From a checkpoint of a small transformer trained on Wikipedia.
Training: a variant of SOAP for these matrices, 251M tokens, 3835 steps.
Each number is 500 + 25 x the weight over its row's rms, rounded and kept within 0 to 999. Layers, rows and columns count from 0. Numbers have three digits each. The size before them is the row's rms in percent of the matrix's.

# layer 5 attention value, 128x256, rms 0.161, rows 38-74, columns 0-127
102:481468501471527533478497506525523503472507456489496488526496475454500500529497464550512452537523465495495495453481484464503479491478522490483502511516464530542516468467528500529545536535489505541522495488506508467465477511541470494525513516483516504513511493524499541509522506543478523542487497498511523449499506501523445480514494523480517550540498509528451463535461479500530520503502
099:490504514476524499458473529506463487485552534485528484504509541463497479535522482497513503532497514470468516530531512502484505513490553462486518464442501563513483492492533496551502490512493493506497500483522487453515491480484459507501533500544504521512510534480487475492488497483507500538510483465513519541514471544524504490490513535492481516498542506513492502438518492506486529497502
101:516501493492483495522533483491530518496488516492460460513484437515515468496505484542489508515466507540501491469502533494488503488455467508485520464482489464496501524517460478486489505506515522518471512534510458474490485498485502488511504560512502461494518529534493537447529534492496479534500489485500481500509469577464516518480461543513499501490505487484514517529503509441513498523509
099:483516485552479462487486534504466450460491533501504494498483543532532504534501508516516528490531522510456533509494520488491503516526503430508510556526528495516474478485523548456495524429483491466488507486498548500536517542452504496489505518503507516498518482466520476528504517471506517464494486478497511499532479527551475489522504504452497509528515479485507486536522457539507504534517
099:549512499518523533523491518509483498486514491484492486530532479495517467472503496470504515499472466500473438467501492522462530518504522469519490518499510444477504519455493480470524504453463496487448480549506478477487468495506483468553502513514502523508507522480547506528510499491454497458499523516480469489521483534529498507525424501490493500491534484502511485511511498476484588468503
100:449505503467477502499509516485500483489527514543497486505479491532516497498475498458534491546527476539521499490519450436498505505510489509467458504492509504489521511505514475456546583496588509507507517507504497517492510490485493498483571509524523429517535518485493518460477500467534465473511539518483487470512493485507525484485511518508496517502530498533471498496454495497551504481472
097:542500484465524519504524449498522496473487540548500499494495481513525527527463496466542533476476502481500514514520510510483512516500508477501520477467469437523487539517539519490472566496487482481503475502502492496496500551497472506508518516517507501473458494501531470529540531487502478501481505476474544435518490512498553474503530498471560530491516493485521523486453499492469516477538
099:505499449520523496488486487519547509484478505484508459519567513496502461528473465492520499525488544474497467493506496499502503515534478510510529482467503491485512477482502449517483525486518487511466481490489499463493478481547506490486489530485476573516536499497535486523491516492477458492449534500480509465532517496490501529514488531528477535480511445502485451477450486510497472497494
095:492522511535516511485532504528508538466510474460498483525545487540481469507446521490493525513546476484515492492544538541510532461496492485499540536507494512521500457536499518478490480529468504495563512487534489538487462518466489501507497480489484548464487531467504517472484534460476474514510531541524520456490461477517518538555469504477476485527478533518502493511424508454533456497484
097:490491480549530532476496536471488474520511496489468470495544485492518468516494508522500503486483531520504530499504484555490469527453557484484486512511451509491492470530513477504558534496513490550504476505516523472490501525565548487524463454514495500547508471476452451466558527485547481472541513561464465482493513487528498504495478484526509551536485491512489478532478508538475443493552
100:506506513530512512501462519482517503508528505451519495520471492496516508481497487515536525479490483471522530492487446503458503490481532502498498519494492508496492481551513546519545488476469482483509501542481478477535490497490471484483527483497558554578488491531465524504515541454523496488482507489451549473478518495492500465504473486500506496514471522480545512470486504516571512495520
102:520509536470557525463504517496498483497501549534513554500490501495522514519486452548469546477507448521490540492529506511491526478526496467468544514488502517516445516509526534491549563520501473483508531443503450486533516516524478495560541548469474541500489481509530510479528536506506522541513500481500502489516503486514523534497506518529485565529518500484491488545487507465544532485498
097:489544526486505560536534529558453480474494473505510499490513529520474465470520515502466534502501523489478502517512523497506524495506508504451532468466484493538525509494515509495537538528451531493476469506465487500464516457487533513493528516497457499495497477502482486466501539471498509444498528462523483470557491426505441510480480490501500499474452451486518473526517453490504501527536
103:429493476479494492490506529472535497504483497537498519495494465546493489488521567496525542491531501451517518495498508518534494477504482468534502520458494505494463480509462488480507454448497510475473498490517505475534510512533522468519478462580546517491458512495479518515468482502481483539539489527494488453501445519474472491465484501519473499533449519520522471492479511498513478490483
103:518506496485468500495498502467495508491463511515508544509521529488490478528549552498528473469521495511503492436472526466478487496520479475511501483478469529469489494535499499507501515481535495488501442520479505513489528515519482508545494482499473482454523503465506506481494490511481505496456463498501532472521501456506503469478498490500525499528516511448551484470505508489527569528490
099:515500460510518494527468519506505511480493441484501516508469478500498471521478479498482472496471540488484517486519523519505542475475489529465522478472500504503529497499478508508523463457507503512500511479472501512520482494524485479518520512556557471478519480464525474469523451486541466483476486469472523496491519498487495501491525486509499505549486498453528497492509491524498504522524
099:497494466541487515523532502494502466510518481469514472534490516497489519502475458527504539485529515517497468504496489527505457502519500499506464514540507504506512506478503489524476509506469503456526513509483527527461522490464460489530510519511475510469482573514534520518562491494464513468507486483519465524491494493517531507486511497525512461456507490470484490523543476567489468474491
096:483501493526513503500533503518496518479470437523492498489538468532514495518489557492522511482468509472511475545496513526524482465500463484498515495522521517496481499500476495539470505512512505484450498524507472512489519437508521509532494495523475511508494492535503483470483493456553491485501474481536478500493511500544510480495480485530499529478474535440490488486511507514473536485500
096:504466491467492539496515476508516594507485488479508492480523468491452518500505546484485525517461516473472515504531542482511531562533494475490484505501487489473522496504509486486455506517489504509504515435494497495475479533534513505480521485546503471509551557484526520542515493439549518481511498501479489531468488513528445512510503480500520473504524505490465442542491469500481507501502
099:487507478505533520506517472456504511509530494575523515487504520507509500494483487504480540493465514459536477506475512496489522498542505489493516505514499511513500429477485464512502487502532519499511530516524454545468485540458419462524508505514493494527520486475505517518504476454423516521509490502505480483509493485481504524517497471506471529524480524468521526518469482485461443499499
092:457486503540527475463518505490535517522496477466478516521510465513513513498462491494546450501489515506523522496506478504512501473541489459485505476480490507484470522488540483520520480525501488512468490490524451518528494502558502535499516502473525526501508547491499510470472487472524516500507483518483493495473458522532494482509481510519504500504482559484517494501526531528499464480557
097:477503480496510478458481566505509463505520533478515518466490441511466537478485473499522470534520506546506540518517509500464518503493526555537517540495548471488550490509475490497524504552532494501475518447489497457516499480493475494501511489474473460504516493468497495478506443514527464524540536466518498469493502526502516495448479508494497481538457465477521520445486524496524529485489
103:517488490453526532507543501505497489511503517469464532508471561515489516482487506519514478479464508521566531473475473500479509516487542485514492526530477507504519490544499536500502476511502523495496498524496477544549486502481529522525501495472501471514497494487473535528463520494504466509477503527506511500504547498469496512510504512526513472496481484456515515488519497482463503494456
100:468485514520544492495499502512492516496511548506517446469529515545480479544480541490521485501460486465482472470493478508489496473485477502470457497489541502521520551487492519488486533486493533504476482523518502530487445476514463531504543520474525527507572508513510491485484472476469525502537497484513488500457473535487470490506477486534523488529518496469526527513519485520507509466491
093:477464547487496511467491502499525481527523471489477504519490451502472476485501502510499499491459499517448567541482490453506487487508538498483494534524486500493537518483508496472510511507505510499485480444464493522487511453465518494516511522523488534558456527527532525478508513491506482506526464503521548498498512517491503510523493474500521485488474505490487487505503483512543482514482
099:544492521481489514501505504517500539499520472540499465531490502493481532500515520477506468496486447495482482505542476525468493467513487526490502589538492482505465495428495522460502500485507498535551500503475471499509460561526484534514450439515489488482480526505525532456484528469503490489481476498508551495528485504486511492488511482549528409535470479509527541504539469456501497493527
096:544501501471498505458522516525491526555502532517491514449487513493489499500472506518449504500527501505519455494517522491515482486514523491460496475481521478500494492535499498526485488502490548512493485512503494491507488453489491462504451482513472507540512514502505490548551531464509488544496554491498462535502493454519495522495527480493505489468475500480567478473498522478473501479509
098:483531470519492466486491497492507478484511479485509529491493504533478537492483485481535496475509456515473493482479463523513525482532510473461472481530493500443472531483555479523527524484489496511470552522472485493525568482506499507471508494497509526491512517474487494506525504482541504514494497550513530542512478529542498570491477508466548515487475451458491494590479546493466474472497
100:496500510514521514525529523470507434452495510512484511488485489542457505473440470540524469451507505497511523522504484505490485522542511430566496512492457508465479518496513505501469488508473489535503492486510545471539445469473480489494483456543490486509500531554506489546491496515481484523529518538491551500494541501488471518523457513521497489530515518507514485523471483471520496551480
099:503490493494485480516482502464520531459491457493501516487528531499478477522499474567521539492484518499561501471519498489548517495506539517463472493520519469463486512533531527493480498543476500513489516499509492530519482502475532523467460527485491487470517522489492568555462522554508507439485489432486470522481505513505518493499483489511457504541493503446471530456523503470483520486472
101:506481524508537499517494533475550503459445490518549460471535507503504528525498537478520479515482464464482497523487501477503478505545507500501507486540463480523455473481476494499504520501533570511526517533496534507517480485539486478489522474533501536539508487508578478504520506539489505486483474496544541513496518478488521497511491491468498506509514449476503486516501546475541465537563
099:492505486504530496544539516516529511533538495445508457471523513450534503464485541490475506501476516504483499523510510489512512525550479496499505489470477504541543473455518520494503461482486532518493478505495500531476518515492487501487494559491485510516504490498455524482492453517477509472519474450479521507481460490484452534486517517474497559465490495516470525507512503498530485532488
096:494515523509501532514526532472503474503493511512494498501502536496519531511445488545488473522538510505495479474493512489465527534454501523490507495482528519480453534534484465491516475461473523520477470502504507493497550489507520454500483514489523457469520480506508515518464523488550486512519532476518514506483447508486516486491458482512521484524466563529510492520513545487538508433469
094:478510505454527531470456525524530472472466533486514531523506516480447526490529523518472467508487473480473491474510545505539495497506520548527445537473510469535502488563494502540501536552484512481481486479556511495499537471475541516485499516487503488496552539543500497507462485476496486486462494523499514529488475563493557480497503511506497490506454509551507480471541514515508472538498
102:474516480495500538491512482478485456485529467515490493495490517518498519509497492498513472466541518483475476522462540524508498532555512463504520517526495484480502473503529517522478503461485492492565497508495495504442471523492502438551473504478501554439517512531502490494473490462481524499461490485515508520526491527508505501464522469509543507526505434529480535518526506537501524509516
099:501476524499500476500553488478503490472508499527473460494491474586511488480548522474514449502448466482509495459476506503514474509507487474511508509486493486485517491519506495527454503497468502496468511513519468462518522559528496486494479524452504516565504486488520491474512511494468493491490504503522520504473479494520509469482489507537492452474510487457484466469525506505505497441488
099:477519448508539549507479515535495517478493480513485488540470478493471503497516523524535452514509503508459480513521482458515483496505470543463497532537497489504533508498520470461500524531519454492483520491516520489470480532519481532484518530493451485515500491481467524504491459492513498500518483477474516487550505508522511509571524513471481468458510455482493484468488525465483511484483
# layer 5 attention output (transposed), 256x256, rms 0.161, rows 38-73,166-201, columns 0-127
102:486460522452495521522526483480494515527486546536510451464503522482491522554497516495502484459493522526498510535493528486456487471517535479488519486521498505536491517512449496477463497478478535480562542560511509540516475539491524479512513513512507520512475554522514492534516495482490505490484498508525490468460525525478487485497492488461481465537486526507492500505484493489542484512454
094:477483533521480503535513484472484518537522480493486484510512516510471490473507538476518495532474494497519531487502533458473458492525543471538507495492524471486481519496491509497455530527507527481537525476507506448480490455532508490501481480508523504489503516506502489517513510448516491450552485452514510476527496475519523498494438479477443548489504459506511509536469528495506518500498
101:500514496538531495484516447547509497492500516544511528515501462438512477496508450460501518498504535520484509504498504496487502504492469497504528507536527468509519512514463527468518517511510493479520553525516463432526513484515498503490472475535504433460484525469524516518524506503433482535500514444487468510493476486497504549492508504486535478469501519492500464508490547496507472504442
104:465508517491482501516497466525493507526488515483519496533481485534510540438466494480507496503496486521507482450494510457477475504520533524526513474487470523434510526471522514529534515455564487510490499499526517466472517508543457487519481491496506500531548536541457500516544519497489500474515469487496524486501477467529528521492505520486502508477489484519512508497485471477509502534530
094:470509526511499476486520478498512486487521544492492532498533522498496498537481455468472522486478509468461502486456562472452511514512465492476505477521485484529500516511506463469532526479496504522542487504468522493525522492461512446526485529451490530502490516507544512488532484506514534504500536520527477476454499520482479498523463515522464501478526487530510468491480495522507521508508
107:542515442537464504481513531482458449537519485523459501493498481501517480482531487536446518504521489486483505478518493500505468499518501537484465496512536493484472483536459516490484527490445508511518479508527521446539501500506484511519531485470499480520483517503489523519529505481511493490490485460466466487530509492481502501521474473469513510536507494491489506493499427525474479466470
096:481484522483506511512522519497502532493495489426511509430511524462552464501508425495466536530500472470505512478472507491481495443464511504477496497526477503470495526447501496467485518479505532534545486521519477445520515534508493492464509514490461479500470503470461516475488506459465495538496511471518515498483479526485508512527505509466495521518480490485488526529499488463492493472473
096:514512498555502514520493498506494538500498502500522524506551475507503503509504496499460494511513493486454503518497522501513493497511447483510591504473535485481522449444474503489503516490480496490470469479499488481553515532508469518476531518513557514492491487475491505503506457479503452504503495495463471494469498497496486498489526530539458533506512489519460474544475450496460456514514
095:509512536514525512501478503495534501495493508558511501496507502482512527500455503493522463540539501517546506492521522474509535512517521519485492507498540541516510494476500508524484507482502499491527532505462462478499517537490520500483526478501506463478473471474522528484518494477538484463506502512506451525496483483500515475447498498505480440455502529514510501471498470493504510537498
095:531510518488498527496522497537489539473462559512501514502462553496465509517496508475525499516500552502477495432520448532540450514492465512486489486509496465511492470452496551499497521511513514470483539483478479510499534580488492498533507525499506493470491514486480484544523481488494513505502496533489493529477437508515548500507509507501481460530505516521512494451466506532509523493489
096:528466499467527489496498506463484490490477517468457498487519498488477496539505504479500518526479523471510520474480487537463514513548546498445477510488503528493525515499483530519495506490545519537472500497500547520497478527491528477500488467519497478546536521501519494471470529473476507474509577521558478550479545502525598470492530475513449519473488497507508493497529482522481508525535
103:526507487517493478526509522498458558461476499530501489487501516522475523468475506457423485479509527514518470521467531465496530510504506504516476485539507510497517537485551474497473499510461528504537519488497462501489507559495482496509523498527496518462490487478519483512512516496437529531487504532515522451484517531474481514508489516514492501524513500545489518489459482494478474514484
103:559461530473468521495495480500516486464581552530496515506468493510535514541508446501511525513528501482521514463492442506539508496526472511524502492504495566491493482514514507529471539506479458474493523477491514480487496571480519480479555528482511491538502521545481519503545459459492482461481543515478531482514490514483462496496497530516494523475480511504442522471501493471527512488499
102:485513508502533525542470481514520489523463452505489496536444513482439503512498488463508489483500521500517461479482503506470474517545476505505523520494514514446491488484524497523506454515495454533523529527480520468459484489506488548520452521477468506493523501471529503493524494471521505503520443512493456512472527557490525498519498512454504491471460521504513503490478514510472481497516
095:496485500472535490404530493475485482532517524503452500465501506472483484480497487530498441523531517482519462482536511508481511473506474500501480462499499511481497503534496461519516538511479473459459525489554511477482521511470477484512497495545530503490466484469519492502485511500483496491489480529503540431482522504506506432505499497506479529468452499535498523506502484484486522484442
103:480512460498499519454491492462507496492456515517510520485499438523504457518537498463456465456493484542522506519509482499525442508479513510497490494461501470519539539482498497501518515488515541512516510468506506479576526490509507510528506480508502479484489553499494524460478508497459504521521507561499535520547483484481538458503501473512484486503488502500496515488495524478507494542510
099:468484472522541471445482476534499484487483531478518451497529510497494525478501512500464485494518460495492498531553504534477500499502498526484543493535484486517500501515496551471510490500464533488456516448523517470510459513503492526524480542490494512521484528462496501504534494511537475496474473520487539522488464482532513550510489526503494505478521529483489486537495464467509462491525
097:512494513507494494504481472510506526482502514525499475484500502517496497514519535469488485499489488488530466479502476472500513539494500472460533494482539517486499513549515522485529566513511505521479491471476497545498532492508470493434436535508470547543493513481518491471499495482474524449473479511491539484533477504486497533524519496481469532490527545505503476497514486515478519580466
092:505522501535502466491470526494525507525524493546509507507487513534492525502548481525491497506480498502515503486529567502537486473529526505506475484541490478554514495523515506526490514477519492503460522503487530542473528536536528480505479518481500487496482530551497483511533489537490479521510539486513497501510486556478482488520509483500473468494472471498591484509489512481500517522509
097:500508493549498533511492482525469518503463552530510473523533518501506473513540522494510497497495521508468474506494569472488528513526479469477509488517508515515523543484509468503527486502535527502478539446484486468516439458539475476514475509517516499515549469484466485530500501518513529478494487477540483480521459516528505554500484522532482492472476474510489521474521463478479483514475
097:480506489501541470438555520510509558487471483497447458487502489475501535510537520494512477471547513485503525475482483474452463471493486483512513524481517524503477492465531498506507481512503576518489464500483452520501494513534511526503499527484466537482518485472485475471468506508509505528530469497500467527505505505542469464465472525534532513503516536534521471463490509550495547497505
096:498518466515471460446505521476484518519519534530492512487528489535447503494491544480459501470488499538493536496502491496465502525529522513538467503492445489507523459529516509509474520527509514487528488473518524502472545479482505479457503470510529488480553518500508473554484534460500500518488487498519487530515476495517482490483470484469510532493499517484498452507486491528467514510532
102:487503515500503536449506542483504547540469516517465516473508475527475506494483505520523482544469503496471490493453495501515527482504511550510467474474490490457460511507501504505507487528536498475517531522559523495519482480501471492458485566508515532517501488494545448485481522524499489547489549501517553503478513525491506461488526433511482493494502495484469490536508493525487506516490
102:502466499500515496478536538498474472480507471494486519478471493486514543524509522481476469469572510424512495498486481511466494482477478482502483499519516477464528518531483512493515519527497532539521512502497533501524476485512505523520480507501486497481512489518480496486512505503506492515502488485508537495484501486489501509542475540478440486480485476502471482453526541474474519529474
101:511520521479517470503507517474535507538509458504502519475496487529486510535484476505469520445471516504454526470506463483484505480516494514507467488511495485561501498491505532511460520473526461497516529495510533531492507520503539505478490493469492540533478481518522513535513487466475507465506549486496514453511526536492482480479506526461482491511486511473490549501521549527497571479496
099:458460521448486504477526501490487445503535490495514531453459508492466467448474513524491525484557453520526506501493538547458482472501488492490488495507478511482515488544544523502529469519509510491523476485489496510506491495538486508501481491477463507481476515527545498494468517529507517493481491475537497567503478540513472503514526483494529497455446513474508549484465527475524463475517
091:550515484515514477497517476448486462506488474495490545551463480502479510539514506471508511559537467477489541443495464444510557502470511485475482514479486508528510533522502514466513440481512490478499546528501504502483538507478510506475492535474495480507519503515515500508489448553526457481543484521475553512551498494520513491478521480486466460515494486508482489487494450499506493481503
100:531500515519479489467534524499477511471472498467507521488505520500518507500534494483502502500538527519474512539482479478528518551493488545473523492491490480493481499488469516532517543495495528473484505503512473485514530528551516532460478519557514535513507477527491494469479507490527497496503456515523512534510475534474519468525435489497513476504473492539506532505518490511573468501538
095:540513481462483559489473497502466489510466558500518504532529490510500536511489485496531520466490521472540545530532500483486524514486516531503464506516517495481461506500542513497496497525483501495553565497468473530513485487538458507465500535488480456477484460449458466487442522523466521499500535504474470517491491511500507526527534533530504524468480528492484521531507485515494472531472
099:522517496538508492519472447498490505491499505504499508515483550530520491504483510475476548491469446501439526437493462478465507493477476504582471499512486502520484542478517504480516473513515508464479505494548507503525463491470469533450531500532520491476489488477493501476521488494487479478490499527484488453465511496518480486486500514490457517492518495484488482473513500475478485547510
098:476467512508449509474488478499534473494510490480512505466486455509501489525512466489487486477505486520520521484487488522488480424531466469538515470533492487488527495470498481490500459466504508484502503470457529511474482519533478532568477512488479484510503522521521475493498489463463504453454470476487488492467499493528531473486530535498491501485479495542491495467469542515507483500470
097:493499520514499514493485469502536510518519497452520501487472522451494518525507483513455477514458496489553491493539541510527496501522445510496493514459525451506507496427516493489463518507492516559437504515483524470509485490479494494479522513504499542506493515483513457528492486448504487482512484431538521526510487523490552501497492541492515468534525535474495486459500548541521495477523
096:509526478502513506437490520526451458484491489531485536473493490488498527499518484513524531489534553532500546488572462537501516517473509521517482506452511531459483533494528449494489496524422529482495530503465509494492508516508524517491502500487520517512549501501501483472523468464489489521511458498464470502515551521511521473503507504493497514507511495498502455491480486527530454474498
095:527493494527508498533510484499525460492483497537512490486458462497483497483481476540509533527499513537511466531509466518499508479486479487550493484473557472519486475526518487552491526508500483527522519514536539478554495473484480499455481498497502494503524510570505507464505510475474456517490510471507448498511489477509462535534543470516459504495517486482512442462515511501482465474496
097:496506487486505501509478476481505536531469503509520458493481502505516512534516491504471494532547456501502500522509487483515523493541491478513498485537506509458493489458558487558525505516481511483508483555490523489520464550487498541467510520482505506495541448506463510464547552512495477479500538559506502486493496467522519472520456518557467510486506488505487508500556485477486511467531
100:510493506487510530468518446510524462500468506498478506542506519467526495492547502490499509466518493520488491532454507509452539477524514507483512504508481456473509483560496500479523499505502542536484520503542452495490517493497451514478498527513462480542532511545484502479500520499483513512546505484508535513456486497505523533494465482483473519448456523435527460480481501507516520466509
106:493540501513471514476454499533505485514506492497490533520494494503499453477514493430523526535496505458514474490531467490555533479508451519536509520488491485476524445458503503521507501456538479480481485439477500478501513479469494518511495495478497449516528477508502513460502534518513499503479476514510497506539481498491447496492504517531497490463482495457528507490512525491462479480572
093:508534440490486467492506500484500497484516486525488514502523505516514499497517482503475484449519498535508456523480495518525519506517470503435451511528529498530504491508479515515504535453519538455513494515523524547470504510448500495500460558503510450498514500517454491526482496487487493507459487525464495517489535499498499476496486489523531443579495479480475460544529478518492498507501
099:488525509457468521515477563504517493513458527490517512507526488539509501462528518455532481517540490468541513515479500509518506493564529517509490477518471504489493521507551500507500498445475449520506477507470546530484503510475518522511484486487507522530542469521522468505491459526539494502501444545533497510523493480510506504520506498476502516502462519512481475523509477476492477473506
096:518475471484473488508510528457495483493518507516506490481515542464462448518484509514526531477499499497521511519498517540498488517497490469470449511519519501566492512455465470498469464587516528470520481488504488545533505484445525528503495516531497465474495491463529486509446458519482482509509514531520464527492555490485497460461534456515522478495528502467508480501454515513486490462504
099:493490484519479502538484469497481513494516472477527449481521474500535498496511518525521470492495489506517515483520461506558484475477519499522505482475496534508536488496544509542504463500545486474519505491488461476508502478501518508488517491495467508469478498552466543504501545505480464546487495475497547438477578489519525510483502504492507467484468513499526477498477512509506479489458
099:523495531456522511523485486508509505478453517497523522531539506535495514518500507482492504463505511507522469521493537530510516524523501463500536503474494523567520514486506467518535485486484475528460528535453548558468480473499537493456494492504480548478535495505495437539492500509505532490481492527527534495513503509472469528514505493477482575486462523515474466495475515463512487494539
100:493490488514489449501516528476525487530493478510531497571434507542470528497504555518535447487542505525495487533488468514503500525481533539471485522492471527515476469475540503452534475514499507516519521495491541518465489462506514505474453499477490507485554522506533492527486525566519492489511547528524508559495535456496475485488505494561508482535515508490485474476524497492509486517503
100:498501524511490499503504499496521503514487487489518463530427543520510506502511514507518529492517504529511506500488468510524518495469534480532456523504488494522453520507500559528526515522475524512505532494530522480442519496502550477515454512502441521535531541512521537471454486486474505485484503527521540494524518497520488483474498442506540506499421544485559471467501540481514526531469
101:508493467474468522460520454506450540469492538459506479496509548466504502526511465521492530471439547499452448510463476480454505510509506482531495482499493506490493516501444498474516475503472489521473479510520497482501509461527468513497480516488508502492499511494500503507521518527461519506512444498491515494481499496466469508514429473460528546495524474517484522502479502534485468509524
094:455474506485484446498474480515473513514477471476486490472493490498585486512547536485499490504491489483519505542480496456522508500518490512493511515526512503491513517521489483503480503504523495476472518528504478513477461470532466482519512519478488482547512526537506463501485425551461466513457502462514509538509529531483477507516479470513470519510486503528511516489516504467515514509517
099:452486516543477507504495487543538509519478469487520494508480496493498485469486498482500471465536530546479495466505515500505459496504498503516498491516504488480496458510488489493461532499505478500483543455514466452468524497482462531465511510474486497466513493489485514513480461513574485511485482475499482516511438529482454499507475507469537522571514448492491498513513483448490490461491
098:474522494501511510497521523484521518500526475482512519528492502501534521524502480504525495523483546462475531492501494498491482498508508522483479540481500491521535494488451512515493500493539486540517462534520554513506541466536497509515463454497526481542491520464439530545496470490498457470492513528498462483536468472505512482522492504515540434538537443528489470482549501508474476440477
103:424472481461525508503484473530469530566446439498519505489497526465475470522513503519495460466502467515519507506496496510489497471477523520525493479513499450511508500501494536429513465481545494525493500534500511511530492461487493513491497455486500513475512504506523469489444531539500520530512523504503471461469479510507547482494482499508498485484512492521489521508531500522511505506500
098:535484495494472467496473511487493487487521490508521492501524481492553479482502520543481483509466496500513502513502467516487515511494516498490474495549553517534515466495486484497491476476525514516441487467492491545550511539490514517510564464484492490519490485463498502489504526500488500491525497443475497501517518468509485506513522465543519539446503521490507496523542494543499560457520
113:509520480526502540560498472492473539491527473480563493547511522510525505464449516505519538474491518538509490485500488527521473506455493548436473512496510482518490546491477509502481470519522514528499518452460504494515474487492553509497538526501498522523549506516502498469487533523534517503502528457490509559466482538520485557500494527520489493508513472519499483499476483509511468470526
105:539500513462481489565538488570498487518531457483511482482501553485489502497475511479534488496484525495478493497475546516513503493509503495498514508532467494501447487587495476502470514495484526502488492548465526492456526504469469502502484553457478491499501480485487487531489519496524472493544465455508479499479514485506526530489506525486495506516515522541469509524517474542496526460497
099:466530531504496494528492493490466508498497512519484528477449475501516468505518492499522493479507520459526499503498547474483520495472485478516487509467511514497470515539455517504503541532511469482527485539493460495479511468488494473476529453493479489492533476522531454473458527471474515542525503513534464473515545515494481507530499481508489505478537477472510551459513500511476512545472
105:509462525491509505495507541508486510531463501483506509493486470428502508467495507518448481503483503523486544519513517487468489499501521509482517495512477445514507486487460504487439481521510514484516530507510507472508507538476513515578545491505478476513527508521517479521507495507524528486477547528529455507477493476494528534505478484476532486532528477526481487500508540464510457484512
096:478525478491503516459518466468456475547470513473521483474528490498517492500490539494519548487508509512476546476512487456497517498489484529508507502460505540506495485446480520476526511493492533498523494494563483489509512501454490517508526546483510473514505476478495493501478502515481530484478513525511492493514529481541496490429511492479534528472541511507451544488472520516497540511486
098:504544490484550490507534520506509477523500478510486504475477516464479527501473512483494521510493527510477484470514441525547453523456468561496522494480493473512529537545507487510494489512496486492515435521513506500497542520491517540449488467445499531484457507492543486476513523513489465490514469482467499463462537524474491460537528517427511494514477515498470481534488593470493494488537
094:512493544491500510505470501524472507491498508489510524499486506515499462519511507567505501469464489515495478541503490537525520542496490518483495529523488508489479493500482489468502533485483490492540517486513504486509490509448479496506489504526511498495504533544516520499513526549477501517533546486484499498504478462424485494504464474530485471503440430493462497554497506479488506511474
097:537438495512519509531479469532515508471490470497499515523490455461530512513462492541493530556497538444504518511499476505532462520484480492492532478504514512481462486496508448522497474476470470533492506545492474498494546515499505462508472500470488522497487506491486544475516498522500541503531505499469526489492519494509493502532527515532473477495510485492495483536521472521532465494494
106:544545490502513488544500486486504446502513468484533506494514477501491501513530505487455496481516477488513506487526511517520477493506524510551526522566521469527513474474476510510508503501444476526496498486424482490506533525505493507523516502480499504475451543519489516536504479488530521458475492528509500473497492484483479504485514493518511483514502492528489496490488526486441538510539
101:478524495513450521497457457502526502480515511524483550537522514508495487468495505541451523503473491515501507484507473507551490519526508486516491505491508531545530484530529481476513499480491499503476486502476482469519517514518497497553478503512468481499463517466495508518506513486484508468506522514508484530520529486494492501449509503513542495494526532509500497586496483524518477505481
097:507516482466483547468501525527490510462471541513528467524520541462503467473530529491482506534531513504514465522485524516463517490477508491521510514499559518459464502494453472467511459511503467518487480528490479494502468506495499519473485459529506486528499440505429508492471502505529487530456497505520410543502509465481528482518500482495505492479466521506494452513508458500517474512490
097:528504461512444503488500503511550498515480506491503482483513473516539485544522430525493520541480499468510531501472508476497535499481541488503531503501496503538504495545511469474495497482457491466548503475520521472517570489501518460475501487514514451497503505514519513545515478500541498519482503480431531476495516459474503491486430485481501527557487537501464497562473489473465534535484
102:449478499504501492528517480470525544486519517517551466498507501495476487480513487512485503537496471466506498560478520556476493518521498507507554498520505468485521479485520460501552507515468496495524510497520488486533459541529523472520503526511526503508448474477511513528502504506493528484523497515507498485472509483491506481546495514525526507514492485469485511530537562531478501560503
098:496488513510513511545513466490520512506487506523466433481520490466481463527539504536546514473460500492532488502526561487494498509498476520539467520515496490490533491510507482517515478504526457499513515449474513501492477514456495508509493492494508528513505447501475491489484505511494470497512545475546478471482556430520517509477518524504495505482500466513513489451506452473500523483477
104:487471488514515529492483504478540491514506471485467482488481487510495513511539512528482478554486484498451515542452496499494485475480494533495464502536471501525511459485513504469503470511522477506507449504520502495523500472462522478500509490497505517563513498541458538504502489475523484522468486481524542497528458492511478478445439495483482497497498465501524483492504522499501537512515
100:526523521483532466488500559509493454510485498491516482469536464485481477514510517525546460441531504474480494532483518519561509521488501515474486496492491490531464470520476498463514479474514496511479485485450498464479490489531504526550548497466506557520505496496527490522513497510545495507494510510503496493483491506466468523520507501454499480463508507505469497539510489522471501508494
103:462498479490496534519482484481439522498522490504503488526488521458509535483491498528516479553534514509476483507468477468517518522460557497501498543491494556526476497541502489504537495524454461481519479486489490500500521473476522537472496518538518489475466512479446524501484531486546485559514481505487535476490495523530467483498507524496553492497526525492493483497490477505495500484519
103:531529523515503468480458543482455504482519490540517511547522513501475484513446532510485544504510536494490509490459463498516462480511516477515526506540498543482472531557491487470523497475509481494500512484505478513511497461527506522531462478500494445481499490501509536428454502550509519512519499538483483472509517496491526480459497488496442518477480445466506499536532489481482500487483
101:495487513518454547540479493498538496475488534426523490504499504536478506476550490488517502515462486439505506520498502458479457496492448456506475542488478482487532532532490484516506478521530455497537488512537492511495520507484508528499503483497468535481466506494511481540518536508497518485485490504526490496508439494490451523537474467519511481506518531479525499494502538474497502513505
098:480519496511468508470495535524489487507514479530498503508524509495549482558569497451458484475476540484454503491513509473476491530499454477469499483508495533494480496451497492473467490488500512479552522484455477543479478522507433547504513489515540501512491498457517505479538528544518534485511476503518489452520531482508484523457466526505537524529503497486516560496525476504497504532496
108:508543502526494496509546500528493467500529514476502506522541519516505498513508497490489547515462563507479493454446501490463510498496492517513462503480496469525505518497496515473483550521515530484556488461473438473488554463465534498521480498549526537530505452495488478498474485486548481494500462478461474493525521510500477510490516512484539520480518483545517509495471511561503494509511
103:522490493506466492557528553512501492504514456492521486528479541483513466510486492494489501547497474551517464518527529474502503515506477510536533524515510501466548488492478500494493472470526445462512467524476564472501473492523542484505496546517495479497505480504514447525481505496520490478507481490488449485530502541517489488573534497519512520502503525533551528530489490486428484516486